Each number is 128 + 24 x the weight over the matrix's rms, rounded and kept within 0 to 255. Layers, rows and columns count from 0. Numbers have three digits each.

# layer 4 attention query, 128x128, rms 0.0854, rows 118-127, columns 0-63
159111140123098157154103123113119120148150173086108089156134083105116153112054193150076072111134082133078094154144157110181129141159170146132075138074146165131146130167157112086166119116127087
095147125115114094105142090121111087142101057183138156070157111165111097126119097100120122115177130100082170106132124130093114120097102169078122117144136143107139102159141104157095131108105130
083141097135155095084150120142104147137121137157120167133114138165118136150155095144152120142137117086164154154125128148126113176121115187122183099142119138160142138124123129125099160154077159
104114134165125160118133126144113135131158139105118091174106068127075126118118140144178095130152083137140138159126102129167137143151175173105162117107153179147156127110119131099143116135141152
115107128043108096141097109108113164127114082126125163103153099166135109118075148125126114139163084106087114126155139095179113143153134153088106153131158155163152127151176108096135107100068085
114109107130114183119141113138098150132087106171185151095179119153174098140190088112116123111152168081157186138132128138091081126126116124159177165156087087151119136060117165157116140094101120
154088151096098169174119097089150140144088141104110067183119090118133111130088104088140139104107111151123067101088121167116086087101105114130087174135129157126153216118094126103132133132101143
147101108087105128129138134105150151091127125093125164183128123176149139123104115125133065191093087102136093113095153146169091104127154132166150129077135092134088139120121145117084134137109146
135116124123099185130107088117129159109075104122152118144157109122157094129132168091097105138126120110173130142153123121132078106130140136127139117115113109132136151086126158127083124117127106
154121113152168184160108109127075112152156186178129089169117131073176115120136098124142079135130131110139154113083155154178125140148170103148123131137049115137197114075119172142189168130112103
# layer 4 attention key, 128x128, rms 0.085, rows 118-127, columns 0-63
147116135095162143202107159102132109173104100086175120136112116087134131084082160173079112082129109097129095080153123076155170131116137120062087117147129148061156140115152147134144171112147103
104135130181149109119134131116178145112126095142095089175133178141121093122120114106162122142106096106126148145099113144115076137139084163120122138117152144147070099192141108158078090178147121
129090137147102182125170143115162181115117130134132141145121105171113127120169151129152142130098126126144120171134094143130088139146163128176162137122140129156146132111078115083127102133107156
156143069140097143131153145120110132149140161124092102180102115087143157112166124165117127092158103105146112144153107145138093168130172150148104163124125162117190164122107116105174162143145173
137075126118111132157102161097171177133118078107121116155141155159169084101106152167117130116120064136098093174133086121164132141130143149103134135108151169109119111158106098130158139170120093
097151089159120145158150119133126156104125110142129110104130157185147108124176101115088120152133179136152142174144150104129110156164137104130133148110080117121135089126119141161143122104095127
158129157110155126139113127106148098134119137122128053146142158095131132130132058097094119084114142121139145096124102142150201113128134081118074170185121124117158151169131116144126142138102153
166071137094144202175128159129164130100092124082185117146128090143178115116112108132106126125110148165128114156117097129138164126149142120154101118130122138128125159126116124103164104150159105
132139106144131140148156147138146125145151158107137101139094110140167112111149111107127126135134103122124144146141130091151130145149179119135148147125105117087142143126117133136146141118125111
111106110109162122147130099130096107126118137187115148110132159151155091099134118136086116109163160146154131102141152088117084128098087112161134125140101128106149145087143170167153140074115086
# layer 4 attention value, 128x128, rms 0.0609, rows 96-127, columns 0-63
138170094087137069115132112146132128121162116109089134148121120155124124146104136135137123150147168125111165146167158092101151127127086084142170098142158126120094126125163165122129120090157113
124126149153109076162125120135151099163104085104093119140129098119110130152128123123088102085154130118109092127169122134100080135114149137130162143050127150082153151153122085125138144154077181
116092141146144124113123129123125095103124122108139142163144144129075140114140108147115109181116143100103100109147133120121163152141128152122127129127145131139142152146090108141129101110170142
098100131097118131157163164149130130157143092127158099100111142174143157123114114108125146106136142108106084113093131166122089103121154154118210120112098107091121136131122143158101144158087129
127131127080155143171128165121120099151145088147119134117125143124122130152139164160101149118104117143153160100131094099091162149114146146110093173148153122094152090108116170179093140167159155
089150158146094126145135145147114124180146113140116160114142104144103128120132127182126167139151134118125131100169122084138136111115134159140112153108116143095126166147067162155127153129118165
151105115093147137107153102093124121167146141113108106098100133135120113122125134145157090166102094113100150123089138132132183152132093166118168121139129159144107126108132154156107099119145123
135095117095126130164134149089165145050160137154124124131133108180152100116145096144122125121104130117109134106118111142101137135130132145096163147106147151112166113144104089156150100151110120
153104105144116154153122118143131107178124124130134121157118115094133142132111137096153155134145123127135138129151105160132102146127138156126124110139125150114137103103098093113066115122157151
091115100177084105124077103155135121135119102135160140143127106094182146128099160124115187102137083127126134132128129162135085113127095121131128144145142129116185116116169125147158155098132120
121132150135085130096124107126143113182107130112137128148148140109111137109108155149131108128137127128074169107107119139098134116111161132142060136130187137148159149082120134130150102136175149
107104134105124142149161137146145127136130097117124096099122117133107133102142144114140130196165093122126154126108140137167142122123106126135123088124122123112093138132086118135092089123123117
124136100148131095120119143141120127119137192106154131146103159096122148107146143094154163111111122119130110178118138122090126112145092112109091090152144122116111135083109122106126126126149139
170131126119094135114086088146103131141145142100142146165139128148149126138060116132124154135146141125149100114099168135146135139147154129176117136138140124140167134109145129096145153095164115
116110149138119136144168115113135124124124152141155116133123112098111145159109096110176149154140099121122081110151156146171099134146109153120137115115126147117164166160124097155132120134096125
120133137152093110134073157169108110130093149077137149143151113143177132123093123173107148110149156142094119138110100120134132098125115113162087110143148159166134094147153154091184135113173151
138139133114128113176142120144109112096153168173107132136106154150155133162158124077140127109116142117089140108104100141126140157128107122124099164123092062152091121136132115128107112105117109
134144110160099112148151140114134125158143075187107137079117116098149142137133106129102128196189111152123113156082131116139071124123130137104136141075117165118119133172098149136163150136092184
164139162141109108101111102113123111197104155150123155146167133121117120127080169097108100135106144114085134103109154109164148140138166143125103117170097110167141146096115173090115124161129102
105126097162158130113156149159139119145157139120126182107154089068149161115119170135121165153115092135099132139133138092150137137112118119161109097146148113119130105169130179160127124118144111
154172092101106146105100105121130103179125159197124124115152112064149119126117137130086124122128111146115118128147149143151132130117129167105084120155128094147172129134137149150164175086095125
145157147114123118143092094113143127162097077139131088129177107152086096100102087116134085120175114136117099149126128139146168109120148107093100118120126172141161126163110169146134105148092135
164139123129128108121176142147152110148213145129111146119131161147139149133119149105105163082163137108157126082166143098093132176131094149153129126132159062114101109155116152113115134127127158
106171108155124085124115149121138097158135143136085123125152112116131116122130131125112130108170081112124101095121138087087115120118132177140147121134164157115137110144076157146182163133142135
114141116143155063128124172130159122119126093125099157131121122178180123109089088151128142053144129151141110155153103115125106149138134120115133143101133149105174111114119125167145159149131184
125103165140129139114113084140118095175077123109137104128173124144111155152142168150135111088169127125172100118108120157128146120123158118131139138129119114137179124161141111125080158136181117
139101129138117126099114113139164140090139099134095097175147091090081114120120111150120097171106122123153132104126129114151138116125162156141172106099119162114142136171176105114117161133103156
148159101120100136127111122115108117118165110176119131120151146168180122135106154132162173105127114110163122089123153147091101135128106125117143142120151101097124109128135132146111130079118133
118120161111149151133107107175135115099163110130146102109118104125088105114185159161136128159133096151133126102154107149122131131115079121151155134133113151130127094102148117133122092105145131
127161140147132158178106127128119129104131128112133093113135145145104118110201120141140134150139113132092111148151110155149110106114106151142135139139119133152142132128098111156133101102097106
120163122120149164141208153144172139082143155154159161132129107130099114119111137130133121093095138127149132124139145099077134108129161148134141109126137081100135131107146192146186143103128118
146111139107162143168150108134167123108153139075125154109157108134090130159172127131154112158079117112082108122134138114112122105130128093154106128094146098165099137185139117124137143121134105
# layer 4 attention output (transposed), 128x128, rms 0.0552, rows 96-127, columns 0-63
105139170142143125145137131156118123154142126159142129137170099091075139167110125116123107124131130139130124134132125111106138142130154166108120136152140186143173130111117126114119149161128147
135135133111138128089164115143168093089136105146140125117129140105200158117119139127144133152083125153127163105107166150179107141131110124177126106160157087147073176101149098131162144118151141
146172130118132164143146134120119125121108145176128162114130155145195140139126112100143125116158132124146137112129139123085061117096137124104102165142083141137121165122120117175139159121106067
137093129153110145086101122080151137118156136089107135126145104091147137093103164123082097134143076097112176128111130150192137198129127092119102133139120093098099131140173113112100158113139114
125133163168098092098150114162127116127158121102099124129108163134068129153123115093139131156139154108114122119106147149165110130107154113141111086151112149152134130164150111110153103132073130
140120096129145082111166126141205117105120128133103115138131138139155125152125088090151143143108093115121152127090142181150118107121100132140123116149140110161074124132144090093169107146140083
104115149152095079144092144129104155128150134138126177138144073135076175130119156174134114110181152123151155106158119159095098151164164091119118148156121104137146156120132135144083140180091126
111134146143134102122131137116077132188105144111149134145091164083116199103155176165144132105129140159138110103130182117110077159131130123125124090125096101120154143124153147140092143114136116
141164152138111097098121109156131150134158087121111117123100114142134111094145132122114129133096170156112134115090112104142167114162148128150157111126143111126115147091171150147144130160075117
132176186130144154082127134087120135095130103095114131095095104147084114069180103106152102167097102123091124152101088134146178144119126108162154135122114139116117133128088159129114110128113130
142163131113115117142166121179144130104137106138093135120135122159162105163133100097171136126124136110145137152133139154126112119126084146132165112137076122122076124131123136109152118127089127
125133101157163124120105150131119124114129143167133132147127152125126123091092119128139129125080118116137138116121106125112171132152159135133153155105111109154136110111157126096111148150106114
124141126130195187140140098135124137131133126153124123096143097173147096136155098137083123107158135147141127122115111118110142125153149153128152128140111154111190101146093132130154128125112151
111161185107129155125136123134119157081127122149148120114156111113113101128163131112144162143107118078110144163111084102134118078092096128085129148124119100112109131150107161173140118147125123
127126122170125145119117135089137122103100128143122153129120141158172114105145139163096132132116119166166153126119098148119091134128130143141129166133127100158091126110129130169104122075178114
147167082107175171124141127123139143116129106117109119113134124130125098155181099097131125125107126135093146181140134125097141106121102149088132106082117140115147128130067136132159133150134091
129090149094119127096142099094099144164157121090134151135131091096113126127117148177104102126184149132139123122104121096128126153135142149094150115131126156095169100146171110154101127110122173
151101113118139149121118146105151090061106177096122126153144149169135117079127159165103125134097117166136134120144118153130151147119138134144141126143125086159073148125150082097092132089137074
125143109108098130119133123147123142089117104118127143137154116146130101156168117134138156142184095072163130159148124172121098099128088121113119136128173127130075147134102122119150106101092137
121130121158126114100091107119118141090111106112090082097121136147103088138132055115186151147117140143116143114149130184130135127100125111133137152151141174135141134093091108079104121162103123
121105166118096105122120112136153100070102124120129145125129113173114104154150114157146137157173148130155137108112125147106134108126110142172154154141157164147095146120112109153124106120137118
119099095141105126133144147149147116098119129196182165142127139104144127143111166121132122154093108078130135160146112120069156137133133108154147125119148093143070161122138156092137142135125087
096117171144089151085135102119105098081085121117116115098140136063103096120117107106125116179084148138154122094067136157158134105112155133144155152146094141137151109144167116132124135134141129
108103153123104109117114097151162067117133086118123132106177132143134135171132084150181118138145150188112170121104132144117131161136127100140125101154113118147117204114099101136116128156125115
105114138156156149125135122141158099115124130117119079103120163099110154155175128107093126168103110139079135126130152123168133156136136114144121105134142122157112119148128131119127127140128087
132106131066109141143137150106149147065192155117145151101100085132125158107150126134150118121104151117141136141137114117171100136149086107106161116107139128095085138102099155184138106114117102
122136135150142147138142130123117128115109169122116138124078165150182133123101139143133155102099122137174143129165150163098099100109074122144087164108184092160096139086115116154133148125133169
101105205142109103103151099098100119134123162067152149129128074109102131094102124164107094127137167121130146127086132131148137151123138118156140098148122137108107116152147132154088150106132125
138113164139131177116122128121129105125119134150126149144096165105119160119063124094149086115118132115142141139129102104107160118135178122135142145095106139099176139149117138159099141134122133
131112086103140133087123114080132103169093125173182157109115122114132147078083123147142110109165104125131117097127127114085142133111150122131124137092117126114146160159157155144131145130112116
144081132175066117128072096092116134145069129121096097135129151078148109131135111100121164144169096104138102134110138136190117128084077112134084116149132136115144123149078097087089108102150143
125120097125134110124120112116107112165125132129154102138138148076175110127091123130153146085113108147199107142119122108145127112112122129099153143134113166122145131066104107134131133113167162
# layer 4 MLP gate, 320x128, rms 0.0772, rows 0-43, columns 0-63
099129117130134129096141081111115154128159133151154134138120151079182136144155131118095158109122120134145092125183123137098157175147120141122114111120118116185097135151091106125178131139117074
100179131139094160098131121114146112124091148122107122117116145113187113102161093124148162123133140107161173149100098115175120105089194128133136144139092120122103102114116104079130130132158118
130123109141110147131177176116144104120144132148154166098128105118153124123126131126136147152130134102138121180131150158123139135140138097182127128121098095121136137152129133143117152097121115
116171137084111099138134165123132126095129167111171167147110129152158124115130102164101128104138118148113128145137152077113164136141124107120147136125109104174144134173174105129112105109128088
142131133178098128186123140134128131114134112165147124098134163135127123166127113104127135153098178110149127128133115119097114157095133161122168121165131114123100083157115063117120171104127127
111180134156081100126120143123102125123132112167120121073099091163089116130138141125145128113136138143139124128139136149118116146143127110122114135116124116111120069111078122143099107128158175
130146104129102187122145173105143138119117155133127141120101132112145078161117106072127148108105165135121142167124151114147143080139139074166143117084130119108117100117122085111128125106112150
129141120149067155137131175098119114125097151093112150120125129122192115073086091141147118111139114096107158111115117105137101152069131096158115112114120147091135110147159142110155153106155103
156109136101106157121136113113105106116140189156155162129152153132104134128144125131086103137165125124087100125154113064146063106115150148122141128141094151132131106110100152119141146099143109
111079105092129120090149113151123146125121117113101092114155156139194165132123162157130155104125100137094149115103119119136132144143119120091172123122138137113138134149121133150096118121124138
187115147112130095100185118122091153121110142136128121138162144138129132172103166125055152135129147122144121111125119116134107134103132135163161114104147073140102124127140128107186142118143112
151102160150179142123147130106096107130132162124178116182098169125105168154132151113142144124118153151152130120128112115133159116117142098110119163132114102128154138124129080121161159123135190
141108105136090140090124137110124126117085173106165141133149162088139128141146127123059126117109119112128112119135125132155169109122144124121169137154102147137077125162130107108153125080125133
127151094169116156135124125138134115133126124154112160093148169115127141118122133147107133132122114085148129128096115113115132132127117090099194139126105125122137066115124089108060134109123113
125138172089142124158134135114116151093148119168101100126153142152166136116129096091141152127138154122134131127115113167136154099141154155110109108172171115110102116112133126101191142132130127
118114093121137099160122138117147153127136130117161147098120149159080149136086099112125118130143151125121143150127107147137162098145159095105087136130117117100147148144132081131128120104141185
131126093129107159124138121115107150085148138105120123145120097139139126161155090122121117154135112137095095101152148125098110147113113149115088148128147131146164122121146106121126155134113117
144158086141120205099118104153143145103174156115111135138127135124169123106105122122115115077106128145091163117132085138109176130089139129140177132132132106099094104091183127153155126142093100
138170166171124144106142102160120128151124110141093126115132143122180141138142139151136106123127155124087139152114147133119136178152149125115128120156123109129121131174085140124078151172123086
115118106140094167136161148119106137117127140148103155117163156154093097150138152080101088123099139107147096147135115135127117086095117130110093137130137132119123101124115126132090156175068177
101146124127101116111118121131132127089162117093106111058137145095110137096159124128154150096129078126115096139143137154104151134151136078097128118149146095080157175147130122120125129116108132
133128099145118161141145128110136103143120141116113102139107116116130094129087107101122088118100155110102151098171143122109113104154143117121096135130170083109127107117138110102151156121143131
130151114078128137124095102143085119106124126175115119146133145120196113129171137128152126137183120121104107124140128099106135159151105135093165112161141154112116138128130135146167147078166092
159122137117136171137144074104115131105115142122124120127159195120139139114115155112128120126152128116128126123153100160132135113115092131167147091094127121126115153092177089072141143144128084
118125111161126094116101144118145143165129190121104181143134144178100084118151119106087097132093125107122069146129123127149100136107149121143145148161084122156118128149132095098124092102129141
117155100176120181127090131126174067118089152109097130082146155183064115136137105117140125132132115111091104135116138139168134145129139076113108155119115159136114087157101116107102115149155135
166143139138118100059109145077106108143123128116143116151095118090114111132102118126108154162155105106113114132069131129161156115126138143085110143111106137088110101106123145184120123105154112
124124155110189134134125157125138120129072149129167077107086174141101122124114083133144151093101138133092130126098132100149092096172120136111142117106136158129120132108139107159154098127133106
128120142104146117136144116130121136135102115136145113157118112129158128126112166150113096135103132143108084143126170089126125117111114138118148105109113147149144103134132140094126121120165114
138146154126122146112101107163130114125104133136150096117129121139168128110143157126117129117140148164154120101084109130129133106113116130126125155136084091116108161133143107096109113118195142
144094111102100150110152174075147132149138113104172137097134124165115138114105099162081144153114119114133150135105137110141126116128151127128142147105091118152079135111201101129109105097117082
114101154130114125174125108110109155096123151128134139167097156107140122131125107142143130090114138135122146140173123099116129143137122102161137148112133090118161118149105107125130169112108109
127133123128133094148144160142112145123105094129123156092152154125113156144145164129136113142127088112157109147106130115120111104146104134129116128100154104141167118131105166129121132127135156
111093186179147139077144150127143157088158097147130107158150122110119160146127136113111129088132158124152127113116137147105147125136177151124132143144094136099131160117108145121148120124137128
136124157150149133107145136153125156124098134100132097143122110119159130131110147111123146143074119080139120148140129106125141129115120157173121117147171125133086120116109119140129086143172176
142128129133147135140097114145112150161132126132119133126132161118095159099137137157182113105138143170113119081152157118113160141170145128132060110152126129128186131109138122091166137171110103
151106112102173141102120146124121158109099132068142106135121138088108150141137105132092097142147132122105141140106130142143148152117152107138133112089109119140078118174169109125110141108098117
134108128145121127119145100133105151116101123158117082167131100112145164112146128132106093106127098108134111121138142114134161114157124135115104152133158138127161130091121158137159119128095108
111104146079113130111062130095119118150145117106132135185104148093111083111086140178092087149128079149099086148103145152151160149122103127137138132105149146100103098136111137137094103073122143
154158127116066140091193119115147136132156121128139128093078124123139099110143103129114138082144113153110130134105167147130155155122108091180100148126105141123115118134112131118114149143157154
164137141135142144160111094154151139136092094132136107086132131112130125175142114135105112150145151123123085123111101081115134125118128134106160113154139114118178088155122169099142110135132141
137127147124067139168107149125102121159154126166160118101082125126164174125144160118114145118105112132137144108117078156128171085116174120148103153076140089113128113121118132123140131117129109
103152167112139153086146118130111092116074135102156107118123131135166132123122106103136140132087102102125058089121139086152122132142154137130136144129126149105172100126100064138164137141190120
123165109128093154138153159145142158145121103135140086151109126108128134141143171121129160111115110148136083143078118143183109113128139067143173176101135093094154134137133118127142102084163069
# layer 4 MLP up, 320x128, rms 0.072, rows 0-42, columns 0-63
112112129127099158142118127132124152077113092093102095158103104162153134143172145076117142130068093141158051145146124153160149116150145122124119122131177143134110134145125137137184103110139115
081127141125114159094086140145176126131092119115116127103125140141146135113126092138164145155117136113192177149107097104167140114142190139109133145124098143117116148103113101088152127147134136
127132163133140101115124159141154128123123146154116168111164103122135158132106156130141118157157137100140165126126154135098117158141117135165105130159137123142110136149131140132113159111118094
118157158170159132146133089126140097152104093151064145159151152132100142145121125076102107104121120116115134153147107152110140152142116174106107128138174150109122105117054101078100126158147149
120141118090108165107112133137143093120096153103113077176136100112109114122153134144149131147103124141117156155158121099152086124134152173148157110110122098120126102152093137140160105064164074
087151160196119096123099132114089155126103095149099111102113104165101122150145138139183175129085118152132149108130146127089122131164107120120113111140156127150138086149121109098099112160123149
144102128115111148097119145132138190103108123106122118155112128123124127180105103079122115126126155172141148155128158117145126108162107092145149131136141160160132121103121110133131112119114154
124115122123157127093119108149159106100153090138158107123097124100075104129178183139100144144108135155115078145119113166105161079126144153098145139104113078113114143144148079119103104143135127
091169122142151138108131167105127113128148107088139110107139134142131107105128117124157159107092121108134132156110124210108137141118113107123111104106172114077119109155149113139097128152137152
095115102113144094150103115127163134133103116101117153098131167142090122144098109142123146160135149146111145116146116141119089103122104150068159161140090120155164142109112133124098122124151134
160101138121128104140164116127125191130126096124121114134144132167115127156141180143097128146097133145161115137144131124112103175130100117156146112123162100176116125097161126116179128144124097
102130113131078128142098142134138126161151092126155124099134122143102109145153160103074138116125106098154129155118084106141109107122146124144148137131148143174127161144146157129125149157097156
139114142109097122111086119131105142153071159097136134133159143144124145165121147112068117138125120119125118106109135126168153120183121148118157124166113169153123119139151146139181145094102123
152086111155150136134127135163145145154145106135148157111152148138099138119124124165106114119134125117163136121095124103093091137131125104086177140119093133156123096110101099144110129111105117
128104152111147104140148123128148178117168141129104097140160141158124141098172107119131082100157156129146098146146167135170163122104146127120111167129169071117128132091112119138146105107088157
165130089090115103153117128118136164071125117089172123134166131049155109099117149153109101116193127115142140127113121094152150108165129140125115113136127110106119133109153134118182140119136160
162143124104134109091180159123128133149145133151146124119116124111130177125128132143161121116126100113143146161103116143109119101140122166143172090120110166103078144161109125112154124118152140
114123123144118129148130183137162162171125123052125107126149151137101157113145138178124104137118164161112103117135115094139068095122101071141130156096167160136122153121123104181135145140090103
110155124124145134107143118139109154135107143186115139127093122098151160117131115113126138133128160122130142119167166155123153116137111144127119110136153110161116123148107087113085104141153125
133132214113147098159115121118137122114125137113180114136111109134171129099136173164118173064125084138136122065113115088117111140141072140144117139120133145123122129131140098142158110118171085
104133110140117144100133124132119093125084130130110146130106148086159094078170106139142159158110134126148098100122104161137122134130123106138097145124176082119099138145103125110085101128129129
102127128154114136157138113137162130167113137106103087120095104155087095143075128128133062121133162136106159096175117115117157130189115075132103147143154104144138139111126101125132139151127116
101113086166076142148158140110114129145121090131155166096146111099070168143098132151151152143125143120146152122123117132165113111088150136115105100158150088113114097141132150133160150082122162
091145101136111086113130188129154105119133164152135148122112121153134100147159077146119151142082133131113110152110123130143125148117159114126159116141111161100139104145105139167105156103126173
085088075144130149130100144137126153137122143120094164117130122118072111120189118109111106160117150122124112137111143080148131144111130141112161123160093118132135132156141105100100105086101134
145164126136125185088087120133140078154134176114122131094094156114145142136107129153158135138127091122149141109162114095104118167166148108090148139129130137127130113153158137147134140172122160
124155119110116177169145121138135116126143136152135152142154150152131162107130114117123143105081152122102152098147165168123115101110129096181098149120148118183130144154124095050140132135108173
126107148134126137124114164127161150134084144163154073080148111123096146117124148130140107127106138107096153138153149158117153108154164111134108172088121130119147134123136180147119126167122135
148152131111160137094132119137154133142122143137124114122120120134122139137124116160090134139129128122114158122174069102104127123129132097083129126117079162130097144133132155128142134134127138
124149150119129122124092110171133110126135109117123086098145108143131132153140140119156126113142124160144130123108100110125115134134093148100149139121130102110094123143118110065090130122150154
106126153174124126168147092144119125115103149115100124159112109101164101116148136100150099092132138124116093119168114130109164124129106129114091112123112136099135084117112145102171132165126154
122138104101128139119125146135147157141151105133155135073129118122113128111151154129097105130148119155138092135096164181139162129121124103101110167142146116137117132080119127165099104101137115
148142134149105083140112160130139136109122116118110153089084132161103144122120123127135117115083128115157119141101100112106151098145122131124106098128169120095133135134121146108143144133111143
112104172204113123089131164113159121096157121131086102153125142121124148135157106134125120126146181123157118112119126131127115124117105132118119089139121114100113151088103165100117118129149143
151128161158125103153154145153139167122102147121106109164146126088136123127097145126142128152085117087140152115122129094132137144123129129188098098156153126119106111120096147141104141153154161
091147106114121139129108105099127165125133182129113130151110196143110141080170101164164150089122116136103140096150124110135158135130127113177093111145108109136171126096151092088136143159140119
163156149152143097104177117120093121122121122132160129076120126154158101094127054119139115150132136128127143107087108130120132148096111132148065126150112126144099122114141127157164099156149113
143089145125120164109115144114142133162147129142115136128150139124122113098095152142148111126128148117159128141108150192152148107144085125171102138126166140131170140126105107144092108125096138
128091124083141116147088117113132168171146102082159136174126131096111104137068134209092073125152123164136137149138150124130118165144112104137156140132139136114106106128130156150120097098073133
110102095144127132171099127143146122114128142104162158174161153113089113137056154094094123142134136111154122115134087149132157115102138110104169107093113099112134144089133122139135120106110149
104117127125146115150115156136079109096143144131098137129153110156173099098173124131168160111144158143161163161117157105140128117120103129122163115094149127135086114113122123154130114125123107
133168081151141144125174120133150080123073114122132182134136154106093078129116113134130128114155142122138116107119144146125092125108123142097130095143105122099144131133151133106130112129151134
131114116094145089133142141116094153120136095138119137135111091189108105098122159142148132140122153139137108162134128160117138087115099136124124150119170089165094108125170152088129082131074142
# layer 4 MLP down (transposed), 320x128, rms 0.0651, rows 0-42, columns 0-63
138115101139135142178133144117099111145114151132109148160163131097105127123147115090136138093177122120156170103109148129149137120124127144118117139143065093117136128093137110098103167105164117
095100127143160081137094101170137116135120134144166137107149102159120123060087163127131138165136123138145136151132129151143123150099109113125113108104142132135142108110054135121158165156090168
147156172148167128122092138120128151135135100150131146143129093124147121134097156093138132166176134119121165129141143112063136155139121138120110119182175099137127135089112112127145108097124097
123077122193136150117118156111131169147131128138136098134108138155139101154178095102154129141119123119130140160140164152150125079101141133120129155146117123122120134093120142126138140090167093
142069130150155126146116105094106129124102114097157159112139196147147137127129165138135139126160168117056115137114142169094114108110152095114132110120106115155118136128113172151118163144127167
128134126128162106108126134116144128099116120160153142152161089074120106166119147157134134111156109135117104145118161111139141102141113142182113092108138122133127140159154135120152151140125132
139137158118164143119110087159098108117104126133153136143140099116157141131127137149127118113186100143105125084133138121121133163148136153114117114162142164185109143127121114149136116130134109
172099117111095146113111169107119113107135116080138132120169117123136108103151140142126140106081084092095139152097106132134137095145152141091141116117103104101149132173165111118133108114131131
103149147125075155117107108090103114116122168133151151118160115122142108156126097112085119153099132125116114126130144111133105108144123117115161110101107092074075126105116152158126120112121195
111147110137084167102119114138137131135130117127144091154092104107143141119131115151131108122198106127162138144106115126127133165109139125137097091124177145121123143153139105156154109103105138
094107119153121130193136093156149147097106134146114102138125122121114150098098147153146150156131118142140146082126140139124115151122102140127103149140111124093118116129115155113135120183138105
108139133138107116151135202136086120155118145133166124121120152143115136157146141131122110165121142058148147097137113142109142067145147117157123176103139140122146114146130118119146129142157153
111133150143176114115124076161121128147145121131087123116119107151122127189138143129136129103176130141098084132135105087117101149130119141127130111153150167131124163081140152151153150150098127
132115134116143084154108103126121115164143132151157154126107107121093123116146105148132166124139130166131131138134161131079144151097135141158113123147147146185118163127141147141155110118103130
123096124118127121121097103114128122108136081133138100133158118131106133117097146127158171121087126117137136118154142177124134134128129095139128102150121109142093132169101115125138142129101103
137133136122135128164148100158110169123105131125139132088143169102165134120138176133149116139141143123162128093097118096121111139164122156114143159157115094144128140114136143147097091134140158
125121111117107167123124174113098163124123154149142172152144137117142141134094128132134155148120113143104132122137118139128123130144143138092101177102125105141116148133166083152107134109099114
122144131095145066078116086146089103122177131121131140125137159095116109136133109129117107131159158091109153134130148110099113145132123081146143103138097103125166125129102181142136136149136152
151113138149115143133154148140159118139142123078139134155193141116078073137122115140060139128136102147109093118133077141157125152098112107079127144153124111123100125151154168174150137130112158
145115154107132151159152114128104100137112147177183162136135132087140112084110124166166129152142112120120140108184132060131136100155111135164107151134114099094113094084116084140118150137116101
142115130132091141125127059141126107169121080079126107162112154116093118115121130153116117128194135129153174137131138139140137117093168148146116148133113134139120087154145126129110135110117142
126140137111109097146109134189134119165144137109097140137150044152128134124155126130103137167171147121137127128128117124135125141192126121152158121154138125138097191115091099156118132119141108
111133125088162136105118124117136160116158091105115110139138142181162102099161158097130156135171125140131116121167099129125145144145125101120120134127110152127110157132129123144126133128124124
122084096116073124114097147122132121134111143112084170118114176093152115158152128089133141145112159111128101121118119149160128119141123124104149081114132121087100129133193063113120138128130106
158101101141155100143117126109136113099130108119130161153146119101110145160125131148150149102151144133164132142118122078098149088100109138121147108143149153104172144142148137095125121158095129
136129150118137119166166106131125161129141152173146150144138126125186126112085166102130133136127118101156145129103127069118128152134132179158168125144129105100154129109148120148122099114100173
195149149101141118148120095105136081108119137116147118141156194156118150096114122159113077103126118118123127124106147129120088104122123100138102106105088162131119188126123111125131127091133101
180118114089116120141129128061123122146149125115152103081074121140126140121151098097147120171129139139126141094123129111092131158110128122126133149110161152153185191102107103084148125145158122
120111179110100128123120121118103120125167107120124156163183119103154135142093133155121105107172109081137143141131144130142171124110149146115109091091129145150143162180143092170111142086113135
136119152143126127132099109144159156160112092135154144103125126130126129087104110127142123197143089140130140125153163101155143148099134137095152124142127142135121103126123134091110145110072091
119134124130130121142134103094115157138114126139130124128130126113166095124106145124112120110134100105109116160172165106128133124124117113104121137086100146103116115126108184116151141151151145
147117147130142096125126160072139152134155147126134154109145206135171119157136130144129159123107119169138133112137147121133163117083126147124118132107112092116157121157163139114119136113093106
127119137148085114157087118136132153144121122170152174102151150168106133117124098125140127141120161151098120137135140116125134154143114121142139123126123111165131104117117103128135124116154108
160101156162121127122140115149137121143115137159091135105145139100114106128131124117171126129120163125127133124118165138162097134114148167152160150150105121113149142108138164099096108141144107
098153132142088132111085094115133124178146138125108164105138138142131156126102121150170116131120105148133122119117135127113132134096123123121103135119114132141171105127144120118075120138091108
149127146125146126131128129112148114152143067134155113144150081100079139102067145108112119143191178169145138120108170115112128131148129147089089116163150100168144119108094165129148176134130141
158086101125144104115131141094140132122143157123135106134131098100119121080130149132150119187109147160109134165091130123126159223143149126166108115118105137121115177134087158160164172103104121
163184159149129136153128150179150157119096146167123138118115114154112135128134160125093082098084106168125095158138086161089163107150186102093113125129111088143103124136113131136141088156118108
130137141157137114141096117166087102114180172082140181097132124094108078140094141142132114161134104176120117131112137120118143067133095134129110118127163096161163134115166172144109088156117159
113138108121127143097125103141141136110131145077127116093100178113132156139082125130075117134148128094149146088119126119166120079098188113158106141142056124134127152135128125129118156121102148
165154151095131147112120128103149122111142169120124121131116101136123176154153136121101131148074107169132107155105112137127136132143162135115101150117097143137104147145152136128120147117104132
138168137157135125131130211112165081137143137094128155135096131116138092151127140115160164116098113074129124120059118128154142182085116134106123138151119130148115123110139117150127148133168134
131127119115118141131143142106118133170092117101173132119120107150143156081158149134132106146114108091115121112126140143097088108176119160131098175087126125188112147100165136136157124155132126